python train.py --num_hidden_layers=16 --num_key_value_heads=3 --hidden_act="swiglu" --positions="rope" --rope_theta=1020.0 --qk_norm=true --tie_word_embeddings=false --extras=["some layers without positions", "local attention windows", "shifted keys", "attention sinks", "value residuals", "learned residual scales", "capped logits"] --init_std_qkv=0.0618 --weight_decay=0.0 --warmup_steps=402 --schedule="cos" --max_steps=8545
Each number is 200 + 30 x the weight over the matrix's rms, rounded and kept within 0 to 999. Layers, rows and columns count from 0.

# up: layer 4 MLP up, 256x96, rms 0.196, rows 54-77, columns 0-95
# down: layer 4 MLP down (transposed), 256x96, rms 0.174, rows 54-77, columns 0-95
# gate: layer 4 MLP gate, 256x96, rms 0.189, rows 55-78, columns 0-95
up54,158,184,226,212,224,227,246,224,179,199,215,214,240,278,275,190,201,215,197,227,196,211,254,181,162,261,148,209,190,191,253,207,227,253,212,176,164,206,224,220,203,178,187,184,142,200,202,221,223,208,190,213,211,203,237,164,180,164,181,186,244,148,155,165,179,212,199,190,217,180,172,198,237,268,226,198,177,192,207,222,195,222,164,203,194,228,216,193,179,210,228,179,188,226,284,219
down54,163,246,207,198,165,222,224,238,206,231,246,224,247,174,187,168,173,210,200,255,172,214,186,238,183,228,263,175,208,218,218,177,182,233,220,168,145,204,218,176,198,202,212,193,197,243,200,161,202,176,182,236,151,169,172,238,230,200,253,216,216,214,192,226,202,218,159,156,216,216,236,240,161,133,148,224,180,198,157,180,188,201,167,158,212,142,224,176,203,208,211,235,145,211,276,167
gate55,237,185,270,167,174,201,241,193,225,206,266,250,223,186,210,175,180,247,196,161,199,163,194,184,224,176,221,161,200,200,161,202,248,197,177,223,224,193,189,180,189,234,226,197,188,161,211,216,203,160,263,148,204,238,191,198,208,170,216,204,207,129,175,164,219,147,234,175,224,140,231,210,183,213,208,144,253,192,158,173,198,211,202,186,217,199,162,234,178,206,176,237,187,183,139,151
up55,228,193,255,164,129,204,226,184,186,199,244,197,233,141,254,197,232,211,238,186,186,206,238,203,191,184,225,184,216,202,148,163,230,202,157,212,178,195,214,200,197,200,130,193,207,153,218,245,196,138,207,153,228,231,206,196,231,194,239,201,176,165,174,239,197,148,206,184,214,212,248,184,223,222,184,161,245,187,195,153,195,233,188,157,198,223,163,194,167,209,198,239,154,192,198,202
down55,241,211,242,152,161,218,204,176,185,195,248,200,188,196,188,208,225,235,247,185,196,124,266,150,246,177,153,193,194,227,192,141,222,175,171,180,176,175,230,230,206,190,193,202,209,174,216,236,185,190,222,138,205,217,192,201,213,209,259,228,158,165,201,233,233,189,164,228,225,226,231,160,215,205,172,206,211,216,194,174,172,223,188,161,165,216,155,213,182,212,256,213,169,227,154,160
gate56,160,188,224,189,223,199,207,195,200,157,139,177,182,201,244,124,188,220,232,164,166,186,185,195,182,131,219,195,241,170,173,184,206,198,220,181,138,161,186,176,178,235,238,217,260,200,172,176,254,227,172,222,138,211,196,180,183,182,169,218,248,209,224,167,114,232,253,207,171,207,227,218,175,184,179,208,228,200,184,219,192,194,165,184,187,195,179,255,149,186,187,194,225,194,160,197
up56,200,203,173,176,252,200,204,158,158,219,200,166,192,195,182,190,183,185,189,188,225,200,186,212,209,233,217,220,170,210,218,152,179,164,201,212,179,203,183,256,206,186,174,185,150,125,206,223,143,217,178,187,240,208,191,203,213,190,188,217,219,271,209,136,247,209,202,223,203,229,190,191,249,234,149,197,179,178,294,195,201,188,205,176,179,234,201,219,235,172,227,241,222,201,270,236
down56,256,219,191,211,183,177,246,169,216,247,196,152,225,187,223,196,155,247,224,199,165,242,182,175,150,207,212,237,177,257,215,235,172,185,189,170,204,184,171,199,192,225,156,195,205,250,159,233,220,199,169,249,210,225,174,187,161,174,209,203,231,236,176,199,215,181,188,236,175,256,230,187,226,133,169,239,199,178,196,219,138,225,171,169,200,199,210,180,204,224,188,193,234,209,170,190
gate57,182,174,194,169,258,253,158,171,160,160,216,224,236,190,198,212,206,206,243,186,207,176,200,173,187,159,162,184,147,185,232,196,185,189,166,217,172,174,178,217,201,192,220,231,213,210,216,199,201,202,226,182,187,200,220,154,144,190,184,199,208,202,144,212,273,238,234,221,219,194,198,200,182,205,190,190,185,182,142,205,194,243,183,214,134,132,152,250,211,170,219,235,198,192,198,175
up57,155,175,225,215,179,189,244,185,188,206,153,203,219,172,244,189,207,207,183,153,174,213,233,237,177,258,230,203,219,205,179,176,200,194,247,175,218,168,231,201,232,187,160,189,208,183,179,220,224,187,207,214,274,243,158,221,207,207,219,205,211,211,222,187,193,184,213,185,214,166,171,191,193,185,243,212,227,242,238,211,227,196,215,156,196,228,235,194,210,230,243,211,132,194,207,231
down57,223,201,201,197,226,163,220,195,191,175,226,198,190,179,242,217,204,146,208,177,194,283,207,259,200,187,165,201,183,191,211,188,241,215,198,193,162,211,199,188,154,236,177,213,203,186,165,210,188,228,172,209,197,256,201,195,221,154,160,213,235,229,173,244,154,206,214,243,167,184,238,173,174,163,211,228,199,193,163,224,146,232,167,192,205,213,205,175,216,243,201,211,211,169,198,184
gate58,149,205,216,186,238,190,203,228,164,148,190,184,191,264,230,165,235,229,240,193,213,211,203,252,209,224,197,225,171,198,213,198,225,216,139,160,195,169,223,168,184,189,156,195,211,229,177,188,198,254,139,190,228,190,169,181,221,161,213,206,217,181,165,194,199,195,198,211,169,184,181,206,167,214,210,197,256,216,222,234,163,172,95,200,152,209,226,194,193,198,238,195,213,195,172,208
up58,158,175,217,238,165,198,174,233,187,155,235,234,226,235,210,188,182,179,181,217,224,219,191,197,154,179,197,256,235,179,171,222,183,230,163,205,224,179,207,232,179,154,263,199,183,208,161,153,195,185,219,149,245,219,182,218,215,145,204,226,249,206,191,212,193,209,204,239,215,205,150,240,196,237,168,225,186,182,163,186,196,201,151,171,146,218,216,219,162,249,185,217,238,219,177,202
down58,217,222,200,226,215,187,201,203,215,231,196,205,230,160,133,205,187,214,170,250,201,122,231,188,228,232,199,155,204,230,211,169,178,215,205,165,187,204,185,187,205,221,277,243,244,193,257,218,231,186,207,219,180,205,195,184,166,179,244,162,171,161,189,191,244,210,177,180,175,192,162,182,179,207,162,170,150,164,207,155,225,205,213,243,224,148,214,214,200,201,263,214,196,210,241,174
gate59,201,153,199,206,200,217,198,208,220,220,204,182,242,237,225,153,226,203,251,182,200,201,226,237,168,251,221,230,232,191,167,158,195,159,186,155,205,174,151,223,182,256,189,174,154,167,153,179,214,158,148,184,211,238,209,197,195,180,230,198,224,267,117,167,254,194,177,235,191,240,184,168,201,231,144,204,201,207,197,149,181,180,163,232,158,189,170,184,203,203,232,199,193,180,246,228
up59,195,246,181,182,186,171,242,213,179,153,164,187,191,180,183,207,214,228,84,229,189,212,223,173,181,188,212,168,147,204,270,201,223,181,235,245,208,223,226,178,249,200,171,184,245,272,235,191,196,213,177,214,174,209,194,186,198,180,162,208,164,186,255,228,191,168,199,150,190,155,196,201,170,167,212,234,245,203,213,217,219,232,184,200,238,193,211,203,196,186,198,216,161,205,119,202
down59,204,146,235,223,164,172,200,170,215,135,206,129,191,225,218,223,191,187,221,163,140,187,213,253,184,178,200,227,200,154,178,184,257,152,197,193,175,168,192,174,215,251,171,183,206,187,178,260,161,231,206,187,185,189,218,173,209,194,232,195,231,210,222,176,175,226,246,192,192,147,179,206,196,229,207,122,251,218,234,229,239,180,127,212,237,208,170,192,235,214,164,246,252,184,180,195
gate60,162,186,205,180,227,192,149,202,234,154,163,226,179,179,188,214,277,249,262,157,178,203,168,225,176,171,207,246,213,218,199,169,238,175,220,217,177,177,166,236,189,209,215,183,208,197,184,151,235,107,233,196,189,216,191,220,165,192,183,181,247,217,199,171,205,209,251,223,177,177,217,167,242,209,155,202,216,255,170,209,217,181,178,182,201,253,169,222,159,199,178,189,198,230,212,183
up60,163,193,170,168,196,243,164,226,186,187,192,290,220,222,171,236,241,246,217,162,210,159,207,210,218,204,182,203,205,190,211,174,281,172,224,229,224,225,195,197,211,196,226,190,224,211,187,165,215,166,263,215,188,210,224,210,175,211,242,219,249,221,236,207,202,190,192,199,145,204,241,206,252,175,164,191,236,216,187,200,194,167,208,212,205,248,141,176,201,196,230,212,179,214,185,185
down60,179,248,197,157,182,204,243,202,199,213,224,224,186,197,191,198,252,186,143,221,210,149,201,141,233,181,177,182,182,207,182,221,190,235,204,205,216,198,171,196,183,179,238,197,189,207,256,178,190,176,263,224,204,196,169,177,164,204,182,141,200,175,250,165,245,204,144,190,233,173,196,218,215,243,197,210,200,231,194,112,200,195,230,203,181,221,228,205,201,157,222,235,211,199,180,217
gate61,220,167,173,232,156,207,159,211,241,162,208,197,211,148,220,181,201,174,237,184,186,189,201,182,164,210,192,238,151,163,172,216,192,179,198,192,149,157,135,197,173,209,178,178,211,133,207,196,249,253,223,252,174,176,212,220,189,171,161,196,146,183,176,154,190,182,203,183,201,236,197,167,197,158,209,240,177,167,246,229,260,193,203,209,112,187,224,219,207,151,191,197,205,212,225,245
up61,264,179,152,207,209,207,174,204,177,220,186,184,140,215,204,156,211,229,258,165,240,171,150,200,195,181,130,194,213,151,198,177,207,195,196,198,203,166,158,217,186,247,173,220,174,149,189,180,224,247,262,251,208,143,224,187,188,197,176,207,213,204,207,151,210,102,166,203,201,188,154,162,174,193,199,212,174,193,211,215,240,199,226,208,171,240,205,207,241,183,203,172,214,182,213,176
down61,176,140,229,202,201,305,198,215,222,189,211,245,206,220,165,211,213,253,224,179,194,175,181,156,223,194,220,191,204,168,216,184,253,273,233,196,219,197,179,170,197,176,233,202,224,226,204,226,236,186,186,111,166,152,199,181,199,205,233,214,210,169,191,142,217,255,147,180,186,213,168,222,143,193,198,159,233,191,210,181,241,230,288,197,234,149,188,193,191,183,198,246,176,236,232,234
gate62,186,181,230,154,209,210,210,195,218,197,220,187,190,176,196,196,215,199,218,262,199,206,154,196,125,200,203,209,208,192,183,164,134,220,256,166,177,186,184,214,190,236,153,201,179,162,246,225,199,265,199,253,171,234,137,192,211,185,213,205,156,240,230,221,153,141,191,178,197,204,222,176,150,143,169,205,156,174,216,221,169,201,202,162,171,223,228,189,183,211,152,235,219,200,251,170
up62,192,207,238,233,209,231,205,220,237,207,209,191,164,167,228,208,232,171,199,235,206,235,253,196,234,174,198,137,181,162,205,165,233,219,155,186,216,216,201,168,162,182,131,226,262,220,182,215,260,201,162,186,143,187,157,199,223,225,251,184,206,217,163,206,188,215,200,178,175,247,156,183,157,260,225,198,150,143,146,225,197,197,252,205,178,199,181,241,206,210,214,175,215,176,211,220
down62,192,216,184,184,142,228,189,250,231,192,231,210,215,168,140,173,198,209,148,232,153,172,193,212,171,116,194,169,217,192,195,163,244,251,172,150,198,169,223,189,201,134,186,230,201,231,195,188,201,231,202,202,192,212,210,158,161,163,214,192,185,208,167,163,185,187,163,181,166,194,159,244,189,178,189,199,201,196,197,188,226,161,221,191,152,173,202,209,234,161,213,257,279,174,213,166
gate63,190,209,192,202,154,190,262,212,218,226,185,194,217,234,240,139,184,203,140,197,209,205,187,231,183,186,179,226,209,209,220,214,204,219,186,217,198,168,208,196,202,154,228,217,171,229,192,190,166,181,178,173,229,192,197,193,158,188,164,207,180,259,190,141,230,191,202,172,215,178,200,225,181,235,178,199,217,160,151,178,195,220,199,203,243,237,171,144,194,155,208,218,194,188,152,202
up63,167,190,229,187,188,216,244,194,222,221,164,226,228,230,196,175,212,142,176,210,180,222,218,206,234,161,201,207,246,179,231,212,185,232,164,180,246,184,180,169,223,184,219,182,137,216,199,198,195,238,219,160,163,197,184,235,190,214,179,210,179,214,225,172,206,246,171,225,213,248,221,226,208,198,156,159,230,212,215,223,166,226,175,188,217,173,221,193,212,200,213,217,210,234,208,207
down63,168,200,202,178,230,219,173,159,197,154,210,269,219,182,233,216,235,213,221,177,220,175,187,152,251,238,232,210,228,191,159,183,171,215,203,210,232,243,173,190,220,202,181,215,193,185,175,229,215,209,171,207,159,191,170,229,215,199,231,184,217,212,221,189,228,189,215,159,170,189,167,192,237,190,221,209,161,200,215,192,213,166,203,172,218,175,201,234,217,221,187,234,170,213,197,228
gate64,196,150,183,252,194,160,174,233,156,202,240,220,147,209,192,158,207,213,192,203,211,191,176,200,170,216,208,188,163,252,182,201,199,180,233,217,271,231,183,181,235,241,170,215,156,166,155,208,217,263,211,211,231,157,155,160,185,161,168,199,195,200,233,235,216,181,168,186,198,138,177,207,246,244,245,198,188,233,237,185,203,188,203,181,206,229,228,224,241,201,191,172,220,164,179,196
up64,203,191,179,260,219,162,174,203,180,216,222,256,199,187,214,233,207,231,264,219,131,208,134,272,155,183,161,209,180,220,208,228,216,144,219,198,193,205,191,214,245,200,228,207,173,230,207,193,178,240,159,223,201,212,256,180,215,183,175,201,187,181,203,163,215,191,187,252,193,167,216,178,192,195,139,230,246,178,216,244,165,190,203,195,203,260,252,164,210,190,146,194,180,204,202,194
down64,201,188,230,249,137,226,215,177,221,230,247,218,236,203,227,207,191,207,179,231,231,163,293,196,261,175,191,124,222,199,250,177,227,224,226,201,224,200,202,188,121,204,197,214,254,173,205,204,205,116,207,208,228,207,231,233,220,208,232,160,257,219,192,209,151,226,231,191,209,172,200,254,199,152,230,233,192,187,172,189,179,204,178,209,230,173,172,228,175,198,201,218,190,215,232,165
gate65,209,108,179,206,166,194,213,174,223,187,210,187,200,179,263,177,268,203,216,204,165,187,180,227,220,241,191,176,218,167,177,176,158,157,188,188,177,225,200,212,215,138,181,155,172,202,168,191,261,191,217,150,199,204,153,212,195,165,223,243,183,142,196,170,215,179,215,193,159,244,237,170,135,200,196,190,198,131,210,182,197,266,178,217,190,144,179,194,192,194,225,181,154,170,173,239
up65,246,156,173,186,257,218,213,216,156,232,166,183,223,224,191,166,248,233,152,174,265,175,213,180,191,206,186,197,169,175,230,191,178,213,197,199,177,196,229,200,181,177,213,184,205,243,229,208,237,154,160,196,215,242,191,177,182,172,186,185,200,183,116,207,116,158,243,211,185,167,238,165,140,171,165,233,183,183,230,201,169,187,129,188,229,180,187,228,208,223,182,253,165,206,249,153
down65,218,204,209,195,215,205,190,160,145,217,216,196,173,199,196,232,190,165,152,149,195,187,215,193,246,217,238,212,254,169,241,223,197,186,188,197,167,271,242,184,203,233,191,204,167,241,241,167,183,196,168,161,224,249,216,177,170,142,237,203,228,141,163,182,148,189,173,221,138,159,243,180,210,178,222,200,191,199,197,240,184,258,172,218,180,223,253,159,160,211,231,151,203,253,215,260
gate66,168,213,255,219,191,220,167,243,169,135,273,235,164,223,237,218,175,204,204,217,242,174,196,159,196,234,216,194,184,204,190,254,149,151,241,179,204,208,222,175,223,139,183,190,188,233,208,220,221,234,156,173,199,185,240,193,188,196,185,217,189,180,253,201,251,169,176,151,198,219,219,193,262,125,256,219,194,213,196,194,197,179,158,203,158,239,252,192,185,177,234,222,226,174,209,263
up66,195,197,223,226,275,218,235,195,197,184,269,200,192,183,203,241,185,235,241,183,250,172,154,248,228,186,163,208,278,131,180,284,202,192,198,197,228,209,236,157,237,140,173,184,170,215,165,218,175,196,169,175,218,151,175,217,176,172,121,225,185,191,216,174,235,173,205,192,231,219,205,198,180,263,228,217,205,249,183,208,203,224,246,174,250,218,183,206,223,197,247,188,171,229,221,226
down66,173,219,180,195,232,227,249,230,170,244,220,157,197,188,120,248,264,235,138,188,170,167,244,170,163,232,144,203,164,228,230,162,208,230,257,176,272,224,182,170,181,193,207,251,203,218,224,167,156,197,241,165,154,189,209,237,155,223,176,177,219,218,203,145,259,236,230,172,196,248,196,204,192,188,114,190,182,213,157,203,198,186,163,220,156,153,165,220,219,196,135,174,217,219,216,209
gate67,140,165,227,195,194,201,194,149,180,156,211,186,213,200,219,224,212,186,265,147,182,148,179,243,252,223,202,263,191,172,199,175,183,163,146,183,182,159,233,176,174,171,174,214,187,139,224,227,203,208,218,199,203,189,208,231,205,253,253,190,209,156,153,195,183,224,207,183,169,172,204,212,197,210,219,161,168,257,208,152,216,203,219,272,207,173,149,192,247,160,242,229,174,223,218,241
up67,243,218,184,148,179,205,240,219,204,258,166,163,185,208,144,211,138,203,179,233,191,255,163,193,166,171,214,189,180,232,192,227,202,238,233,226,209,224,198,184,201,224,171,259,199,176,209,189,174,243,182,192,193,210,210,187,232,181,179,176,215,180,200,224,214,230,181,211,246,211,247,216,169,194,179,211,190,198,235,252,197,192,201,161,232,214,230,124,180,239,224,200,231,183,209,168
down67,152,193,204,237,209,222,148,218,143,167,197,165,242,200,221,164,216,218,228,137,201,161,226,220,219,234,177,244,229,135,168,191,203,152,165,194,192,177,159,214,216,198,208,200,169,216,218,200,224,164,239,174,214,206,169,221,180,239,232,190,191,227,126,183,179,196,212,221,135,193,172,189,170,203,206,150,194,187,143,160,177,245,184,226,169,167,192,210,246,131,180,165,184,267,162,249
gate68,192,150,149,166,214,184,219,201,169,223,191,168,216,220,225,151,198,211,233,218,109,189,258,210,153,196,173,175,193,219,208,159,152,162,196,165,176,216,202,235,205,241,211,127,144,221,192,197,209,227,156,246,189,177,183,140,192,102,179,248,184,192,169,134,181,223,198,194,166,194,213,161,130,209,191,182,220,163,265,237,185,194,180,210,195,232,171,177,199,199,204,251,185,203,228,234
up68,162,186,154,230,210,211,267,193,205,117,170,237,169,244,248,174,223,180,181,162,156,191,203,211,149,267,196,195,232,202,214,148,186,139,192,194,166,180,221,170,177,213,197,161,219,199,202,200,249,181,195,206,224,235,192,173,220,205,185,108,232,142,210,175,134,220,139,174,172,214,191,220,166,201,228,178,236,181,203,196,246,149,157,233,158,225,197,220,127,194,186,227,158,185,195,228
down68,186,146,220,205,200,183,153,161,216,166,173,192,211,199,234,221,189,260,253,191,143,160,153,250,214,176,182,237,230,228,105,225,194,214,160,206,237,241,200,231,257,212,129,195,188,203,227,211,147,227,194,189,256,136,256,187,208,219,201,207,171,187,210,185,234,195,239,240,203,224,237,250,224,248,134,191,229,201,186,182,208,229,192,232,189,195,133,142,206,185,202,144,234,208,203,172
gate69,179,168,224,247,172,159,172,210,205,205,187,232,190,148,204,179,208,242,158,254,145,209,259,136,161,223,219,192,210,245,178,210,201,184,233,171,207,218,160,222,259,219,190,177,225,202,162,189,186,192,210,134,235,191,190,233,198,174,177,226,205,189,170,106,209,180,202,168,154,157,167,155,208,161,234,208,240,186,210,209,237,239,188,263,144,161,233,196,200,201,251,211,179,197,155,173
up69,229,212,295,179,189,191,175,238,249,211,134,317,232,220,230,244,187,202,241,214,168,217,236,160,244,175,195,168,187,186,156,187,243,191,212,182,224,228,187,255,239,213,179,214,173,160,241,184,158,279,213,151,208,195,192,198,218,262,181,203,201,176,161,198,195,181,166,205,200,149,166,200,237,202,175,205,218,120,129,194,234,199,237,205,201,231,150,204,241,176,148,167,222,190,154,117
down69,223,242,230,207,211,228,168,237,253,167,163,130,229,177,208,195,160,155,243,195,223,181,167,215,172,183,185,219,126,234,207,240,179,235,190,218,210,198,181,186,207,211,168,199,243,161,165,212,181,200,291,214,282,185,181,214,145,178,216,173,227,219,173,218,272,219,196,187,260,213,178,172,194,243,178,150,187,250,181,259,239,215,183,229,192,157,205,158,227,185,261,270,198,213,171,276
gate70,237,179,140,267,215,150,216,179,203,167,197,220,268,228,239,226,239,251,220,214,214,216,223,132,228,182,195,164,215,207,193,201,145,144,237,177,188,191,186,236,224,192,203,206,186,210,174,236,223,184,198,238,214,208,162,158,176,179,173,179,237,138,192,213,195,248,161,197,199,215,182,149,205,236,204,201,177,249,184,269,167,165,198,200,125,220,249,221,215,153,222,183,207,170,146,179
up70,173,208,188,164,212,272,194,207,208,269,178,131,190,185,182,225,196,195,216,179,209,208,249,156,192,253,155,212,165,282,244,219,213,204,200,232,191,187,196,198,165,174,184,208,215,215,230,181,109,161,169,148,164,186,206,231,178,163,144,180,224,207,216,236,199,195,173,178,191,221,230,215,183,174,189,203,186,207,233,203,235,214,120,215,242,163,177,216,179,274,145,200,160,204,202,160
down70,141,164,170,218,192,235,269,170,210,146,187,220,168,170,231,169,219,151,200,189,165,183,195,205,229,217,214,238,167,99,178,277,196,177,212,161,164,178,247,185,157,133,235,189,184,188,176,235,189,235,223,183,195,210,232,176,181,123,186,229,206,247,199,185,220,208,233,192,192,239,201,211,141,142,201,229,206,214,192,204,198,213,158,217,219,207,164,193,139,205,252,213,193,177,260,231
gate71,214,211,233,190,213,184,128,202,182,221,187,201,195,161,179,192,174,264,175,247,155,186,184,160,169,184,208,206,201,191,199,174,230,193,227,174,234,172,225,201,240,166,155,160,220,220,201,188,203,135,217,211,171,224,160,218,178,251,181,195,114,191,164,191,232,154,225,149,214,233,150,176,202,220,190,244,227,221,192,208,150,234,199,210,209,204,186,188,182,151,243,198,200,205,221,187
up71,225,215,191,230,223,199,219,182,191,168,143,195,157,202,250,173,174,212,203,182,178,234,223,197,209,162,134,193,175,197,158,224,180,209,185,197,199,202,171,151,245,181,179,205,195,194,200,165,215,190,204,134,191,219,197,179,234,236,197,171,222,193,253,178,192,152,146,178,245,260,185,163,217,187,214,199,162,233,152,233,230,183,173,208,186,213,190,195,191,183,173,160,215,226,241,239
down71,173,202,203,261,216,179,221,153,271,178,204,172,196,160,201,223,221,239,169,211,247,247,209,235,186,183,183,219,183,230,160,164,154,192,206,213,196,195,202,206,158,224,122,193,215,187,217,191,235,197,195,174,175,263,247,168,195,191,217,219,188,185,201,188,171,206,156,243,238,218,162,128,187,207,205,201,222,169,172,220,195,216,223,203,174,200,120,206,152,189,157,194,198,213,220,212
gate72,143,190,228,229,186,171,175,194,165,204,139,240,201,196,228,150,281,206,205,173,152,98,173,194,197,216,221,156,224,194,121,205,196,200,201,193,202,198,156,220,256,164,144,149,205,198,205,251,231,226,220,215,251,200,206,225,181,236,230,168,211,247,140,153,174,210,201,199,163,196,193,160,202,175,177,173,223,199,214,218,182,228,242,229,144,197,197,212,234,195,271,233,190,207,208,210
up72,195,192,229,261,215,228,257,208,172,206,211,181,248,162,245,171,183,170,272,254,227,261,240,191,155,173,169,208,236,150,188,229,253,191,224,205,260,201,251,186,184,232,197,247,169,241,154,173,159,139,219,193,216,205,133,180,215,169,191,235,227,158,233,233,162,216,179,179,182,247,219,234,169,156,238,219,213,168,188,170,220,211,183,216,179,169,151,149,163,237,160,209,206,240,188,180
down72,191,171,192,152,195,167,194,193,204,235,230,179,234,223,204,195,205,212,157,206,196,251,219,209,217,129,171,189,177,174,248,183,200,191,232,222,170,197,177,236,174,198,254,248,204,164,206,214,212,155,235,171,175,203,176,238,135,120,197,143,242,230,228,196,203,238,222,207,262,173,233,230,194,274,196,201,220,135,149,237,199,219,135,121,217,266,235,137,192,216,157,226,191,220,187,166
gate73,175,194,232,192,205,130,144,173,157,217,215,198,181,193,181,208,219,231,214,180,183,203,189,163,132,210,158,223,181,184,178,183,239,192,257,165,171,200,159,195,190,191,181,145,192,156,181,193,208,192,160,229,171,229,180,116,219,195,154,197,206,189,190,184,176,194,188,141,191,171,105,195,180,220,198,207,217,200,211,149,208,248,187,206,183,191,228,173,223,142,228,185,175,174,131,161
up73,214,209,191,217,207,232,201,231,219,205,229,183,182,219,172,202,190,229,166,213,231,191,174,172,264,193,227,159,194,277,228,178,217,247,217,173,195,263,202,206,224,298,210,200,226,171,185,209,247,230,235,188,185,193,236,188,194,206,155,200,201,221,258,235,159,188,180,234,192,193,199,167,199,126,220,221,144,198,198,218,233,159,171,191,220,205,234,208,189,237,113,182,238,184,224,158
down73,189,139,218,222,169,228,237,176,204,126,233,206,191,200,207,209,192,184,221,165,190,156,192,256,214,200,203,207,185,135,191,161,180,230,199,181,212,136,171,194,208,166,223,176,176,188,182,226,175,194,258,229,238,157,199,173,136,178,200,219,199,217,205,214,134,196,187,208,154,233,227,183,176,207,214,211,201,234,214,200,174,217,184,244,193,179,153,180,195,182,229,173,150,167,112,227
gate74,207,149,175,182,196,198,193,217,200,198,205,221,217,147,198,183,265,202,207,192,212,176,179,210,138,183,210,203,224,162,225,166,193,169,202,168,173,148,204,218,245,171,198,168,267,198,165,224,255,205,229,196,232,226,104,239,140,188,202,225,194,218,198,165,174,169,292,181,141,140,201,184,252,172,128,205,199,236,228,183,179,227,188,209,196,177,182,236,205,205,192,183,232,217,212,202
up74,183,217,191,224,168,191,135,205,188,147,214,167,240,155,232,201,274,200,220,196,194,134,171,218,150,226,187,239,199,176,206,182,173,181,227,209,178,143,209,222,233,153,176,202,237,179,197,185,205,278,162,186,209,176,175,199,179,207,231,185,261,161,191,242,183,160,272,176,118,181,204,226,249,203,195,220,192,206,208,156,209,245,179,228,237,154,172,200,218,197,224,154,218,213,191,226
down74,237,227,141,185,195,204,205,197,156,209,182,241,248,179,242,182,236,180,176,174,186,228,221,202,231,206,221,209,161,227,265,198,200,204,151,179,179,236,185,181,247,140,211,264,241,231,241,183,154,238,175,186,192,217,251,231,207,234,233,179,189,207,173,210,204,237,192,193,221,217,193,226,145,189,224,183,155,200,208,228,219,184,155,228,95,180,210,190,179,221,192,214,263,181,228,257
gate75,238,220,181,203,213,196,130,196,168,148,211,216,170,233,222,162,187,256,242,203,169,191,203,220,213,191,203,167,145,190,192,161,178,211,218,195,187,179,180,189,266,222,120,211,230,223,195,216,209,203,258,177,252,109,199,224,196,187,146,176,174,220,165,195,244,125,189,174,206,190,194,123,255,219,192,211,244,205,224,193,255,173,213,203,172,219,193,198,196,183,244,225,171,178,263,216
up75,203,218,198,225,159,184,153,227,209,226,181,183,206,203,130,185,197,197,181,230,177,225,159,169,201,128,247,242,195,223,190,251,185,219,164,201,282,246,184,204,223,211,240,162,189,179,246,177,147,186,144,217,200,259,193,232,202,175,251,141,224,173,223,210,203,218,128,270,244,219,174,248,200,178,247,173,180,189,194,200,174,237,178,222,228,178,204,211,213,244,178,159,227,202,184,146
down75,221,200,193,191,156,170,194,239,222,166,278,157,240,213,241,263,193,194,153,264,208,170,229,122,224,221,229,234,195,211,196,214,173,156,192,219,197,246,194,240,181,200,179,212,193,184,241,177,220,235,152,241,154,214,129,196,188,182,237,162,175,246,214,159,216,199,227,251,198,210,226,165,157,184,172,216,200,255,166,142,163,214,195,228,262,167,167,235,226,176,203,209,207,207,240,185
gate76,214,178,199,218,184,250,222,221,241,179,193,222,228,222,199,167,213,175,198,280,210,195,185,193,207,221,222,217,219,239,241,252,146,192,198,211,225,172,148,211,209,187,151,194,209,161,247,235,185,209,157,144,181,195,221,215,191,213,177,214,250,185,135,232,240,227,155,178,148,213,172,163,172,210,180,198,210,181,207,202,221,229,153,220,125,172,219,219,172,222,176,269,200,183,201,195
up76,171,182,248,182,177,247,158,187,304,235,189,214,267,186,158,220,193,204,172,250,145,186,230,233,145,156,199,202,156,254,182,208,250,211,205,180,201,240,219,192,222,207,217,161,151,231,231,196,180,139,192,223,270,224,220,255,219,158,216,260,160,244,194,202,208,219,202,200,210,255,208,210,160,266,180,184,214,226,210,167,232,198,212,189,189,187,205,215,190,211,222,236,165,205,210,207
down76,272,194,213,221,235,153,191,192,158,200,214,239,174,225,191,203,194,192,206,169,223,219,169,213,169,217,204,182,259,155,185,204,214,213,214,192,221,240,203,232,248,152,169,206,200,149,154,213,186,264,244,218,188,169,161,170,164,238,214,212,214,177,247,196,219,176,182,224,281,147,179,233,239,213,203,186,184,175,170,207,198,176,232,262,246,222,231,219,234,152,209,230,300,199,178,179
gate77,174,121,183,249,169,215,188,193,188,181,237,187,181,216,162,178,212,208,220,200,131,227,228,225,162,244,209,251,218,209,180,269,192,209,210,218,174,203,157,220,236,159,205,180,196,130,170,227,213,196,208,196,172,158,125,249,186,215,209,194,195,210,256,223,170,178,234,203,131,204,213,204,201,176,148,195,210,239,189,186,205,206,240,185,174,208,213,201,173,188,189,174,237,192,145,161
up77,144,203,205,192,197,275,194,188,143,231,181,200,266,154,196,171,209,166,230,250,212,190,219,192,182,164,217,223,206,235,234,197,214,231,155,198,198,187,267,144,170,194,180,219,222,266,207,175,174,153,156,174,186,199,188,248,221,182,243,208,164,187,128,224,209,195,214,168,174,238,218,204,158,142,200,211,211,201,232,233,173,200,175,209,195,218,166,176,197,227,228,235,228,200,253,212
down77,204,261,190,248,161,167,159,209,179,177,222,268,220,205,180,221,160,200,209,188,198,181,226,246,151,220,111,202,190,222,186,200,176,216,247,208,152,197,174,197,163,200,187,242,201,143,216,155,247,222,212,221,203,170,188,184,240,180,198,187,188,152,165,179,209,234,217,208,241,157,171,138,220,227,224,128,246,226,131,227,175,221,224,188,178,238,213,199,229,185,235,153,132,226,198,183
gate78,211,193,205,209,178,210,202,244,147,183,215,273,127,206,240,167,219,219,237,221,212,183,203,156,260,258,197,206,215,246,207,174,170,186,211,195,217,243,197,218,187,238,164,225,226,176,220,267,223,235,196,200,223,151,166,241,199,250,207,184,209,157,259,177,161,184,205,189,196,244,186,206,256,218,197,240,227,194,205,184,237,167,250,145,206,210,197,212,193,204,245,218,194,205,182,176